From a checkpoint of a small transformer trained on Wikipedia: vocabulary 8192.
Each number is 50 + 10 x the weight over the matrix's rms, rounded and kept within 0 to 99. Layers, rows and columns count from 0.

# q: layer 8 attention query, 256x256, rms 0.138, rows 161-213, columns 64-127
# k: layer 8 attention key, 256x256, rms 0.135, rows 161-212, columns 64-127
q161:55 47 56 58 41 67 54 55 49 51 38 44 37 48 35 43 52 55 44 48 49 64 44 50 46 40 51 47 60 64 31 54 38 47 34 57 50 44 46 54 58 66 48 31 41 39 46 51 53 55 60 61 36 42 50 49 26 50 61 51 48 63 42 65
k161:62 49 39 45 42 39 53 40 39 65 25 43 47 34 60 41 63 58 40 67 50 55 57 44 61 66 63 38 72 43 45 51 50 39 49 51 46 50 40 69 53 65 38 44 44 67 43 42 53 28 42 33 62 49 48 56 53 51 45 63 40 56 46 52
q162:39 44 53 56 50 51 51 45 50 56 53 66 45 77 55 56 53 65 48 46 61 45 33 56 55 46 63 68 55 58 73 43 51 58 49 57 48 60 40 41 52 36 51 56 45 43 51 65 66 59 53 42 58 40 46 48 46 54 50 64 62 56 46 60
k162:61 53 70 42 57 43 44 50 64 52 46 57 47 72 46 36 35 47 53 54 52 43 48 48 71 64 47 50 27 49 65 59 46 51 48 71 38 45 42 44 54 43 61 33 52 58 64 42 55 44 57 55 58 44 63 50 41 44 56 64 47 68 57 55
q163:44 49 60 45 52 45 51 45 64 46 69 38 64 78 54 49 55 63 44 32 49 44 46 40 56 36 38 53 28 46 48 65 38 57 35 39 40 50 62 25 51 41 39 50 41 35 57 29 44 67 40 48 49 61 66 34 40 62 37 48 48 76 55 45
k163:51 53 57 56 33 42 57 36 36 35 30 75 67 51 39 64 66 50 52 40 63 63 39 37 55 45 51 60 51 60 72 57 33 56 55 27 49 49 48 44 67 45 56 47 67 57 48 71 47 37 53 54 40 42 46 49 47 61 47 45 62 55 48 54
q164:49 46 24 35 65 32 59 46 48 49 55 58 64 32 33 37 62 57 53 63 52 50 50 45 61 37 52 53 49 40 27 68 57 63 37 51 60 41 60 47 52 53 66 51 53 53 35 41 34 55 55 56 59 54 57 55 44 38 66 59 50 35 33 67
k164:67 36 57 50 53 67 36 28 32 57 57 49 57 40 58 53 63 46 54 56 55 48 34 55 55 37 55 48 41 43 40 51 35 68 46 54 39 37 47 32 38 40 44 56 40 45 30 56 27 64 55 32 49 44 70 57 43 36 68 45 39 59 44 62
q165:52 51 47 24 53 54 28 41 49 51 46 48 45 39 46 34 43 60 47 40 42 50 50 56 45 49 42 55 55 47 31 41 56 52 52 53 65 34 62 50 44 31 38 57 45 68 48 55 57 44 42 52 61 47 60 41 59 26 41 42 47 55 53 52
k165:45 47 39 62 70 53 52 60 57 55 55 49 52 42 70 62 61 45 49 53 43 62 46 46 39 52 44 56 46 52 56 32 50 40 65 62 46 50 48 62 45 46 51 57 45 37 49 48 38 65 31 56 61 57 59 46 61 57 21 52 40 51 29 42
q166:51 37 70 55 46 62 45 54 52 44 67 65 46 43 58 51 73 44 40 31 60 46 49 40 52 32 35 41 68 53 53 48 44 49 49 32 38 66 18 58 31 56 42 48 61 56 56 51 30 44 41 57 71 55 49 58 46 42 45 73 49 52 44 44
k166:55 44 47 45 58 52 48 46 49 40 68 27 38 47 44 31 52 42 52 40 43 52 51 48 55 50 56 42 39 50 38 61 61 49 71 24 37 31 33 46 50 44 43 63 20 57 70 75 61 37 49 47 57 47 48 61 40 57 38 33 51 54 59 31
q167:56 35 49 41 67 69 55 42 54 43 47 44 59 40 54 32 47 24 38 54 47 43 55 59 64 59 45 49 49 63 37 57 42 45 75 39 27 51 42 39 55 22 39 59 53 69 52 59 50 40 43 49 45 46 56 52 49 41 42 67 53 42 54 48
k167:55 45 56 44 47 53 35 56 45 56 68 56 58 59 47 65 64 41 36 49 58 40 48 63 51 53 39 56 63 56 51 57 59 38 42 42 52 37 56 64 40 45 46 62 55 59 57 49 27 61 52 64 56 51 35 73 54 42 65 59 55 39 42 51
q168:45 52 42 49 59 34 52 51 52 48 48 67 50 58 62 50 44 43 55 53 41 35 53 40 56 43 49 63 50 53 69 49 55 42 49 44 48 62 37 60 57 52 66 48 50 58 53 40 45 67 52 48 55 55 35 45 60 65 30 54 23 52 51 34
k168:42 56 33 54 42 62 48 49 27 62 54 54 40 49 59 33 56 44 48 51 45 47 53 60 56 46 26 55 44 56 72 42 43 49 56 40 46 53 51 60 56 56 44 62 66 46 53 48 60 50 61 48 63 44 48 45 36 59 40 46 39 61 62 38
q169:62 31 52 39 38 27 45 41 44 55 66 46 40 45 50 64 68 58 53 53 62 34 48 58 69 26 33 59 54 35 59 44 43 55 39 37 54 68 64 45 49 57 65 61 50 51 59 52 46 51 34 66 35 55 34 50 71 65 38 64 49 50 60 51
k169:49 56 56 48 46 57 54 43 56 43 52 47 41 38 26 42 52 50 55 72 52 57 55 54 50 43 59 36 60 49 53 48 43 58 47 55 51 57 61 43 43 52 47 60 63 42 61 41 32 53 46 52 55 54 56 47 33 53 30 48 59 64 61 49
q170:61 49 39 57 61 41 60 52 49 42 48 60 48 44 50 49 40 58 49 51 65 33 33 54 46 59 59 39 54 50 62 61 48 55 53 38 50 39 36 42 33 39 69 46 53 37 61 45 48 35 47 42 53 34 35 46 47 60 49 50 51 43 67 50
k170:47 55 27 46 46 40 52 47 49 59 54 55 44 48 32 53 44 30 41 47 66 53 65 76 53 49 42 44 60 54 59 63 42 58 39 56 56 44 62 70 48 45 50 46 37 49 50 56 46 55 57 54 63 41 57 54 42 63 46 45 44 63 54 49
q171:50 54 61 49 55 42 48 31 58 53 56 49 43 52 62 53 39 32 67 30 45 61 42 43 52 47 35 44 67 43 33 52 58 75 46 48 53 55 53 62 58 52 44 43 58 57 57 48 45 58 66 64 61 42 47 54 55 38 46 51 61 40 52 50
k171:57 53 53 61 54 56 46 43 64 53 58 56 72 57 41 54 28 30 42 37 47 49 54 53 32 58 69 50 46 57 45 28 40 68 59 53 48 53 30 43 57 57 51 36 49 38 50 54 40 44 39 49 50 38 37 39 60 46 45 62 55 48 44 43
q172:52 51 58 26 40 53 58 78 39 53 51 32 44 44 40 40 51 40 49 51 44 34 52 52 51 25 43 55 38 52 62 49 57 58 58 56 56 13 47 58 37 62 14 57 48 40 53 52 55 59 55 46 36 63 52 44 53 42 59 43 66 58 43 56
k172:43 58 67 54 53 42 44 56 59 50 58 44 56 83 60 49 54 45 44 44 38 70 44 44 46 42 43 41 42 67 43 43 53 49 53 37 47 63 45 63 36 47 33 51 48 29 34 28 41 46 49 32 39 40 62 73 47 46 52 53 43 34 59 50
q173:41 61 31 39 71 57 66 54 49 48 39 66 52 52 65 40 41 53 51 51 61 35 52 54 43 53 63 68 52 62 48 48 56 35 38 52 14 47 58 52 65 46 43 66 32 45 50 57 50 56 58 54 45 55 47 72 27 59 50 48 48 72 51 50
k173:27 64 41 38 62 56 64 67 45 65 66 51 47 74 38 51 66 56 64 51 63 33 56 66 48 54 64 44 50 57 46 35 43 48 43 64 37 67 39 63 61 41 34 67 50 57 40 47 43 58 50 52 45 49 30 62 45 55 67 63 40 56 49 41
q174:66 39 53 55 51 46 62 44 54 32 55 68 26 43 53 52 38 51 51 48 44 48 57 58 53 41 47 58 62 38 58 54 50 50 46 53 53 68 47 36 60 43 54 60 49 46 47 44 56 49 52 60 46 61 48 52 49 58 40 68 58 44 44 44
k174:52 39 50 56 31 49 39 42 58 48 36 51 34 60 50 51 49 47 64 60 42 28 45 58 52 63 50 35 58 19 45 47 39 65 56 28 45 36 49 46 51 44 45 47 55 44 49 45 63 64 54 52 38 40 44 52 43 56 36 52 50 56 54 32
q175:38 66 50 46 58 56 40 48 47 48 42 59 56 56 45 46 85 51 42 62 46 51 48 58 65 46 58 46 52 59 44 51 57 57 57 47 49 41 52 51 47 54 36 44 49 34 54 30 43 45 47 27 47 26 44 74 55 52 40 64 67 66 38 63
k175:43 50 47 60 63 45 55 45 42 58 51 53 53 71 45 56 64 36 29 55 28 45 54 46 71 42 54 39 47 43 38 55 48 55 40 46 43 46 34 50 46 44 37 44 71 49 72 42 59 67 34 59 53 40 43 30 64 41 42 77 80 46 33 43
q176:38 36 51 52 47 57 55 63 51 60 72 45 62 26 40 51 46 45 49 49 47 37 51 55 49 37 52 58 39 41 47 59 38 48 44 52 32 44 56 58 69 44 39 33 84 40 55 45 55 49 63 69 48 31 47 46 60 41 60 63 58 44 51 62
k176:40 43 43 42 56 51 61 55 39 78 50 56 55 44 55 45 54 47 65 52 54 56 59 37 57 47 45 42 56 44 34 45 63 47 55 53 52 44 49 51 38 57 39 50 32 44 47 52 38 54 56 54 39 45 45 55 47 43 47 53 50 41 53 47
q177:51 70 54 54 51 47 24 50 51 54 53 62 51 55 50 52 65 56 46 50 64 68 43 49 69 43 39 62 54 45 38 45 52 50 66 66 42 50 62 44 45 55 43 41 55 36 43 53 54 55 38 54 61 42 43 52 50 49 56 41 40 39 52 65
k177:55 39 46 48 60 45 54 34 63 49 48 32 48 28 51 41 59 49 61 58 50 54 54 57 58 63 63 49 49 73 52 70 37 37 45 45 56 46 50 50 48 48 50 50 63 47 47 39 45 46 36 45 45 58 42 31 49 55 33 62 26 54 34 55
q178:51 59 52 30 53 54 42 42 30 57 36 68 85 54 67 30 52 69 30 60 48 46 32 52 43 39 57 42 56 60 67 45 53 43 52 52 56 46 47 65 39 55 53 35 50 53 55 45 51 62 55 45 47 42 56 48 55 66 43 54 53 50 22 47
k178:33 56 48 43 45 46 49 47 52 56 47 54 69 34 61 58 66 35 54 53 56 68 56 46 60 49 58 71 76 48 60 58 64 53 49 60 60 55 42 44 61 53 38 49 55 50 54 38 48 61 61 52 69 45 40 44 50 61 39 65 69 51 49 54
q179:50 55 51 60 58 71 66 52 50 62 56 69 40 40 58 60 68 39 61 42 42 35 38 49 69 52 63 63 66 43 43 43 42 40 46 42 56 60 61 37 42 52 42 42 44 28 27 43 65 51 57 52 47 48 70 49 35 46 48 56 43 34 46 48
k179:47 40 34 58 43 57 51 52 54 62 45 67 56 57 55 59 34 48 52 49 44 45 42 60 61 39 68 43 46 54 43 47 54 51 60 67 41 62 46 55 39 59 30 59 50 60 72 38 59 57 55 45 33 44 61 58 52 43 72 54 41 51 48 43
q180:60 65 46 56 55 60 40 68 67 65 65 36 49 50 34 54 64 69 43 55 56 59 42 44 59 43 40 34 48 40 48 35 51 55 50 53 56 45 61 60 44 62 52 55 51 52 50 40 49 45 49 43 23 42 52 47 48 36 44 65 28 37 50 55
k180:40 54 49 60 52 56 41 61 43 50 66 34 48 33 44 57 71 63 55 63 42 51 43 41 45 58 34 55 38 74 47 52 49 39 39 37 51 51 51 54 40 54 51 52 60 52 39 35 45 47 38 70 30 61 59 28 47 44 60 64 53 44 42 55
q181:54 38 51 42 58 63 58 52 45 47 50 56 40 70 62 53 51 70 54 57 70 50 57 63 46 30 63 59 50 54 47 46 50 50 33 49 36 55 61 54 45 39 25 53 57 48 34 58 47 31 54 46 47 41 49 51 81 49 39 51 56 35 43 42
k181:58 58 49 32 49 48 51 59 36 55 38 53 64 40 34 39 50 36 37 37 49 50 49 57 59 58 57 45 31 59 54 51 61 58 58 47 39 40 59 34 38 47 54 37 55 50 39 37 41 41 43 53 56 58 43 26 64 51 50 63 47 46 44 51
q182:51 50 37 33 57 33 37 62 44 26 39 67 49 44 34 57 63 61 38 49 59 49 47 35 46 39 46 57 41 64 50 65 45 40 55 45 62 48 63 39 42 42 41 54 63 64 40 52 42 59 57 52 41 52 59 39 52 46 55 45 64 56 50 56
k182:48 38 54 30 52 63 55 59 51 39 34 45 38 33 55 52 55 36 51 55 49 54 59 49 51 72 54 55 56 39 46 69 48 59 39 58 35 45 52 40 62 60 46 67 44 44 52 64 39 44 52 50 49 59 46 62 54 51 31 68 66 48 60 38
q183:61 47 42 43 44 39 34 54 36 50 45 41 58 39 45 50 42 38 41 40 52 51 66 56 43 57 57 58 57 57 47 52 58 50 41 59 53 66 53 47 44 57 37 69 75 64 43 32 41 69 50 51 35 58 49 47 56 30 43 47 54 36 41 59
k183:55 65 44 67 52 53 63 55 42 44 56 49 61 33 40 41 44 35 45 63 38 41 57 53 47 42 66 55 46 47 63 44 56 47 48 54 58 52 62 54 59 55 46 62 47 66 56 37 53 55 46 44 50 54 69 48 44 52 40 50 44 39 43 48
q184:55 59 49 52 68 61 40 45 41 66 22 33 60 45 61 50 71 46 24 47 59 40 49 62 50 40 60 43 43 25 51 51 48 65 58 52 48 28 44 71 47 46 60 48 58 63 45 50 46 65 48 46 47 69 62 52 53 33 60 33 53 55 48 48
k184:33 59 44 55 84 34 42 42 59 45 53 43 35 49 44 48 53 50 57 51 53 49 60 42 46 45 55 52 53 38 38 55 46 65 56 43 65 70 43 68 44 60 74 37 32 51 40 19 54 43 46 49 48 42 36 51 34 54 52 36 50 56 32 55
q185:72 45 60 65 67 51 33 50 40 44 52 37 47 44 50 59 41 52 65 42 58 46 75 54 33 49 63 71 44 51 58 73 48 53 74 53 33 61 45 47 51 45 40 39 40 55 48 55 52 56 38 34 58 46 57 30 51 58 53 55 61 64 58 44
k185:45 56 68 59 37 40 36 44 38 35 62 44 49 68 58 54 51 46 51 51 45 62 44 47 36 55 35 57 39 37 54 47 46 46 57 63 44 60 54 52 40 49 41 56 53 50 40 51 43 40 32 52 66 59 40 66 43 53 51 69 46 54 63 51
q186:31 39 40 52 66 62 54 57 41 50 38 57 44 63 36 50 47 52 49 59 54 56 32 53 38 60 40 59 49 42 44 41 51 57 51 39 52 64 68 42 58 36 46 36 42 65 45 45 55 62 66 52 46 55 74 61 66 52 51 66 44 52 53 44
k186:61 55 47 38 61 48 55 61 39 63 30 38 65 60 43 55 39 33 39 47 47 46 51 57 58 56 55 44 46 49 55 56 51 57 44 48 42 63 49 67 47 45 32 58 61 60 45 39 40 38 41 38 58 63 55 51 45 53 50 43 53 59 53 46
q187:69 30 54 54 53 52 40 35 49 42 64 52 53 61 44 40 62 46 53 46 49 33 38 39 55 54 53 57 53 46 50 68 43 29 40 59 62 68 31 54 34 51 72 49 45 63 56 55 25 48 59 37 64 48 57 61 40 49 35 38 57 58 51 50
k187:74 59 72 49 51 42 59 29 56 48 38 22 30 47 58 37 50 31 30 31 46 26 58 42 54 69 72 61 58 53 67 57 40 51 62 60 63 46 52 62 51 39 51 59 48 70 54 50 46 47 45 49 44 62 42 55 38 51 49 50 43 29 59 47
q188:49 60 53 58 60 45 50 44 37 46 67 57 60 58 29 64 60 39 53 45 59 42 46 50 45 48 59 42 45 54 43 55 52 34 52 56 42 40 35 54 54 51 32 48 34 60 47 55 44 58 38 48 53 53 58 41 47 54 46 61 46 46 48 44
k188:61 48 69 40 44 60 52 62 52 50 47 45 53 43 55 62 52 43 33 44 50 41 50 54 36 39 40 34 56 64 51 37 30 33 63 39 37 39 49 46 29 51 25 51 45 59 68 47 47 52 45 46 49 50 52 35 41 62 58 60 53 47 49 59
q189:61 39 36 49 57 56 55 46 60 58 39 67 59 51 43 35 47 43 49 35 29 59 57 43 56 28 61 52 36 59 43 56 68 72 71 60 56 47 58 52 55 48 44 53 56 41 36 46 60 46 41 28 45 09 50 54 43 58 55 60 31 41 50 27
k189:64 44 36 53 47 54 46 49 62 62 39 52 55 66 48 48 50 43 53 55 41 67 56 51 46 45 42 47 58 44 54 53 57 57 51 40 51 38 54 58 55 66 67 52 59 41 53 50 38 51 48 56 66 46 48 37 42 68 63 51 50 45 53 59
q190:48 56 59 55 46 53 45 72 61 65 40 55 56 49 48 54 46 63 54 38 52 51 51 48 43 62 64 29 59 66 51 58 48 61 44 58 35 60 59 52 53 35 46 53 52 42 63 34 54 62 55 27 37 59 43 45 43 40 53 49 51 34 62 65
k190:38 48 57 59 62 33 42 56 40 42 41 68 47 29 46 55 60 47 51 45 52 65 68 38 48 59 68 45 44 58 65 55 61 78 54 68 52 52 53 46 42 54 49 47 46 45 46 64 53 63 46 45 48 40 53 51 62 50 54 61 60 38 50 39
q191:37 55 59 55 53 67 43 46 44 60 61 50 39 38 36 65 52 45 47 58 47 27 57 61 62 68 51 45 54 58 51 50 63 50 45 39 51 37 54 32 71 48 45 45 52 55 57 48 54 72 62 58 36 47 49 46 55 54 59 61 46 57 45 43
k191:48 57 56 32 59 58 65 61 39 40 53 46 48 55 36 57 49 36 40 59 50 51 39 43 50 54 55 43 61 56 61 44 45 37 61 45 55 52 57 50 49 64 50 52 49 55 48 44 43 57 43 74 55 37 70 36 45 40 53 46 38 57 43 45
q192:40 70 44 53 73 46 45 43 48 43 41 47 49 47 52 53 61 42 44 53 37 58 36 47 34 47 55 50 46 64 75 63 51 48 62 60 22 73 46 52 54 51 45 31 49 59 33 68 51 56 49 63 34 52 39 55 53 29 53 55 64 56 53 61
k192:44 73 54 40 50 37 47 47 57 56 63 32 45 35 58 78 38 47 41 53 60 57 52 44 54 31 58 54 51 44 64 35 49 59 66 67 49 64 48 51 42 64 59 51 26 52 36 46 41 63 50 69 43 45 27 46 63 60 39 44 48 59 42 48
q193:52 42 47 34 53 34 61 55 37 60 60 42 59 50 59 45 65 28 39 57 67 48 44 46 52 67 52 55 60 51 55 43 37 67 43 43 42 46 43 45 83 55 60 58 71 44 56 47 36 57 64 50 48 50 38 51 52 61 54 41 58 69 43 53
k193:35 48 41 29 53 47 61 40 48 40 64 38 48 54 47 47 50 43 48 44 59 53 25 58 61 65 62 44 60 50 48 41 50 59 42 44 44 33 66 51 60 39 65 23 66 47 51 55 49 50 38 50 44 55 51 41 44 30 58 51 54 45 50 73
q194:49 45 46 50 45 55 59 41 59 31 59 45 46 49 42 61 60 53 53 40 64 53 51 48 54 61 52 63 46 48 84 40 41 71 55 60 45 49 55 58 42 39 50 77 43 54 62 58 31 60 43 35 43 53 53 65 57 52 48 56 50 41 32 48
k194:42 75 43 52 23 44 42 58 45 47 54 53 48 30 48 39 44 70 63 58 60 57 35 49 35 56 60 54 42 48 56 40 52 48 41 37 24 60 57 38 40 43 61 31 64 57 51 47 38 53 43 41 64 54 51 42 41 60 68 36 46 50 43 45
q195:53 43 58 56 38 41 43 59 44 36 52 51 42 56 75 64 50 54 40 59 49 56 49 39 58 48 39 56 62 75 37 37 46 36 44 49 29 46 50 49 42 54 55 48 70 50 43 48 38 42 43 41 59 57 48 47 27 54 54 50 44 29 61 49
k195:45 45 41 47 63 63 49 50 66 50 49 70 32 48 56 53 51 56 46 40 46 31 56 43 37 57 42 52 56 52 67 57 54 65 58 44 44 55 87 28 53 56 45 59 38 61 48 44 37 63 65 49 51 42 52 54 44 32 43 67 51 50 48 58
q196:42 50 72 45 34 31 48 49 49 48 68 62 54 53 49 31 28 34 51 52 43 45 49 51 41 50 45 37 64 55 56 33 32 62 56 27 33 62 43 59 57 46 65 44 45 56 49 61 54 46 50 56 46 44 51 61 30 52 52 45 55 33 60 63
k196:44 51 56 60 60 43 60 43 63 58 60 39 40 48 44 48 45 16 43 52 57 47 46 48 54 39 45 50 32 46 51 41 21 65 43 57 52 47 47 44 54 67 58 41 56 51 47 50 37 47 65 65 60 59 54 62 57 56 40 34 49 44 47 65
q197:60 45 39 39 40 51 54 29 50 54 45 52 44 47 52 56 47 50 63 52 50 42 61 65 31 58 67 63 58 37 65 49 42 53 34 52 43 50 53 47 62 56 44 54 63 50 37 50 54 65 68 51 67 40 49 40 32 56 39 52 47 64 63 50
k197:46 47 45 47 41 65 34 38 45 64 43 72 60 76 44 55 49 57 39 60 61 40 43 53 42 38 50 47 37 69 40 48 48 57 57 54 48 68 66 61 63 39 50 35 30 32 33 42 57 49 24 50 66 55 55 51 61 47 55 41 48 44 56 35
q198:49 32 71 50 31 33 45 72 32 62 34 48 27 52 58 50 68 46 49 62 71 40 52 64 49 48 54 56 49 44 44 49 55 30 57 48 63 54 59 66 58 50 55 21 45 49 51 64 43 46 54 48 49 41 30 48 60 42 40 43 31 55 40 48
k198:45 46 54 49 44 47 31 55 45 57 43 25 49 41 71 60 49 33 41 53 78 44 51 51 40 56 43 60 42 53 29 51 48 50 45 56 56 36 65 46 50 46 28 56 52 55 50 53 56 54 61 55 64 46 47 29 36 49 32 60 40 48 42 65
q199:37 67 45 36 73 72 43 45 40 45 44 51 47 59 53 40 65 42 49 65 54 58 43 61 40 50 46 61 38 69 53 64 39 47 54 46 40 54 39 65 57 29 34 70 58 40 51 66 47 69 43 57 33 50 50 56 55 35 58 36 56 67 51 49
k199:49 73 59 46 63 60 43 50 55 60 55 60 42 40 58 68 41 47 32 41 54 54 40 49 66 57 43 53 43 59 43 50 55 35 49 62 57 59 49 43 48 34 67 64 54 38 44 49 54 45 33 42 48 43 61 54 49 62 48 54 52 69 52 53
q200:50 48 46 43 61 53 49 54 79 62 41 51 43 52 56 62 50 51 44 38 46 60 64 52 52 58 57 64 49 46 86 29 46 61 44 58 59 58 64 61 42 70 48 41 61 51 57 50 47 35 42 48 38 40 46 32 44 44 58 45 58 65 51 28
k200:39 52 45 67 47 59 36 62 74 66 49 40 38 70 44 48 50 46 43 50 55 47 57 68 66 38 53 55 51 40 61 48 65 43 49 49 55 56 30 49 64 59 45 38 58 47 48 64 41 33 60 52 70 48 43 48 62 31 47 46 47 69 45 62
q201:43 43 57 28 31 65 39 68 49 40 75 52 39 52 48 54 37 57 47 39 51 34 34 40 56 64 47 54 27 47 54 52 47 63 37 53 60 58 52 44 54 48 70 41 64 42 57 39 51 45 33 50 52 49 54 55 35 61 50 50 58 57 54 62
k201:38 45 44 33 45 52 55 62 37 53 53 53 43 66 46 46 48 52 58 48 48 33 40 43 62 54 51 46 58 36 36 30 47 71 42 45 54 43 52 51 59 55 52 47 66 56 66 58 45 46 64 53 33 56 50 56 38 53 59 44 37 50 38 60
q202:51 59 33 40 78 65 33 38 49 76 50 55 56 19 61 49 46 51 73 39 65 18 48 61 52 44 73 49 73 52 52 52 47 47 51 56 58 66 66 55 54 42 44 59 55 61 43 37 45 45 48 61 43 61 65 60 46 59 40 30 59 36 42 64
k202:46 44 49 33 60 54 38 43 48 43 40 68 64 56 46 44 45 33 42 57 46 57 53 74 59 44 50 57 60 27 56 46 49 50 50 54 67 59 51 68 54 48 53 75 41 35 28 63 40 40 41 62 59 49 47 50 54 59 38 45 37 42 51 69
q203:46 56 53 45 44 50 47 46 54 47 36 47 37 44 45 51 44 42 42 49 36 66 75 45 40 46 66 31 43 47 60 54 48 46 62 59 48 54 39 43 34 33 58 51 64 49 55 34 45 48 47 66 43 52 60 45 46 48 40 43 56 36 64 58
k203:46 65 49 43 60 56 51 50 61 45 47 56 32 61 48 61 35 23 60 43 46 49 48 50 57 45 50 70 50 57 46 56 55 51 48 48 56 46 65 50 56 46 42 54 33 32 47 36 66 49 35 63 50 47 67 46 39 53 49 49 42 24 43 46
q204:49 44 35 52 31 59 42 48 39 43 66 73 38 45 56 45 47 65 67 44 52 78 52 55 47 58 59 44 45 40 35 35 42 62 38 41 46 46 51 55 53 58 49 61 54 44 57 53 45 46 56 48 63 58 30 51 55 36 71 54 54 57 50 43
k204:63 36 45 57 42 64 53 59 36 53 54 36 53 57 66 46 41 53 60 40 52 55 47 60 54 42 62 52 35 37 61 54 38 61 26 48 46 37 55 36 61 52 60 55 62 52 55 48 58 40 53 47 64 57 58 54 43 36 46 45 40 51 43 65
q205:78 28 75 47 37 38 50 58 50 38 53 72 54 49 50 56 52 56 37 44 51 53 44 43 53 28 41 41 38 22 52 42 37 57 40 38 54 46 40 36 58 46 48 54 71 51 53 34 40 49 40 35 71 38 47 48 55 51 46 50 55 46 49 55
k205:77 53 62 57 46 52 53 58 71 55 51 41 39 44 41 43 56 36 68 55 52 56 37 56 38 62 47 49 56 55 34 58 45 59 47 36 80 30 34 51 56 57 47 62 69 59 35 37 60 54 52 46 47 35 44 33 47 57 54 49 61 58 54 44
q206:43 52 61 57 66 31 44 50 47 54 45 29 35 35 55 58 49 46 50 46 55 54 55 46 42 63 53 36 48 52 44 47 48 57 58 37 49 39 59 69 65 51 69 64 41 61 42 28 49 50 46 70 56 45 57 64 33 44 47 55 71 57 57 58
k206:53 41 52 48 55 45 40 67 53 12 53 62 41 42 53 44 38 52 65 74 47 49 43 45 59 54 53 60 32 47 40 47 36 34 62 62 49 52 50 35 43 45 60 27 36 32 43 35 53 46 51 45 56 68 33 58 53 53 39 48 60 56 57 49
q207:49 60 44 58 45 62 54 56 52 63 57 61 46 36 46 50 40 48 45 69 58 41 59 37 57 34 49 59 64 56 24 70 40 45 58 49 64 64 65 46 45 57 61 47 34 34 49 40 62 28 33 48 54 51 46 54 33 51 56 43 49 30 47 45
k207:58 37 45 45 48 38 48 46 46 54 20 40 67 40 56 46 32 54 72 45 50 32 58 44 54 50 45 58 60 60 33 59 68 41 54 65 59 59 56 50 61 43 52 80 69 51 58 69 61 52 55 55 46 57 59 56 44 59 34 48 48 48 47 54
q208:36 52 63 51 51 53 56 50 75 48 38 38 55 38 53 51 53 43 43 45 47 47 51 75 49 45 50 47 60 51 39 55 47 56 66 47 52 41 69 27 45 38 42 65 38 64 38 49 57 44 53 58 45 50 62 58 44 23 53 40 46 46 62 61
k208:35 48 64 58 60 60 40 44 54 48 72 59 40 36 52 52 50 51 60 60 59 45 64 54 50 63 46 45 58 62 47 56 61 46 55 50 54 61 52 48 62 44 53 59 36 61 37 36 44 46 51 48 53 56 49 47 47 49 59 56 49 68 48 51
q209:35 59 51 46 61 53 48 57 49 53 61 67 39 48 47 55 45 40 56 43 62 47 72 64 51 43 62 42 54 59 40 44 60 55 55 65 48 59 53 30 63 38 47 38 49 43 48 41 63 47 45 54 70 27 66 45 48 40 44 47 60 56 53 47
k209:45 65 53 51 42 59 37 56 54 63 62 52 46 52 52 58 50 46 50 38 51 60 28 48 64 41 41 55 58 62 46 23 40 40 47 53 47 42 49 39 47 35 60 50 50 75 44 70 61 53 61 57 52 34 28 34 69 56 65 50 59 38 52 50
q210:49 37 44 64 55 74 40 39 64 59 40 65 51 55 48 36 51 48 55 45 50 45 54 47 46 51 39 36 58 55 54 44 53 32 46 47 35 45 41 26 60 50 52 50 46 59 41 57 68 55 38 40 49 26 43 61 60 52 72 64 56 56 45 39
k210:39 43 46 63 37 40 51 33 48 49 55 50 83 45 45 68 70 36 37 63 59 49 42 54 51 65 40 47 64 54 49 53 67 43 70 47 63 45 68 38 50 53 57 61 33 53 41 47 47 47 57 47 49 48 44 50 59 51 67 45 48 55 59 70
q211:56 41 32 46 50 45 42 66 37 49 57 76 46 34 46 46 51 53 50 63 50 47 42 44 44 49 55 62 36 43 65 41 59 67 39 39 50 42 54 39 58 46 42 58 52 48 42 31 63 50 65 40 48 48 37 49 49 40 54 44 39 70 48 47
k211:54 56 49 64 58 43 72 60 54 61 45 62 46 46 32 39 53 42 49 75 50 50 55 43 66 38 69 40 42 57 42 63 60 32 48 30 52 35 62 36 38 47 50 43 55 44 51 53 57 60 47 52 44 55 46 41 40 49 62 50 60 56 66 34
q212:42 50 60 59 77 45 65 37 36 42 65 36 63 69 53 49 34 66 40 47 42 66 55 42 67 44 66 36 51 37 63 47 60 57 31 43 43 70 59 47 52 61 54 41 54 32 37 52 43 51 51 56 37 47 45 45 38 54 41 30 39 56 33 57
k212:59 57 53 54 68 58 67 46 37 54 70 60 44 40 61 49 57 42 68 66 41 52 39 44 56 45 36 38 56 32 48 57 40 37 43 50 25 61 57 44 49 58 39 45 53 56 52 59 45 39 49 46 33 47 39 44 63 48 45 53 48 58 32 52
q213:54 47 49 43 42 51 41 60 70 50 45 55 66 36 55 53 41 37 49 87 45 51 37 42 51 55 47 49 57 27 45 68 41 44 27 27 57 41 45 55 36 40 63 57 54 54 33 57 64 53 56 56 30 67 30 44 54 54 42 52 74 54 51 61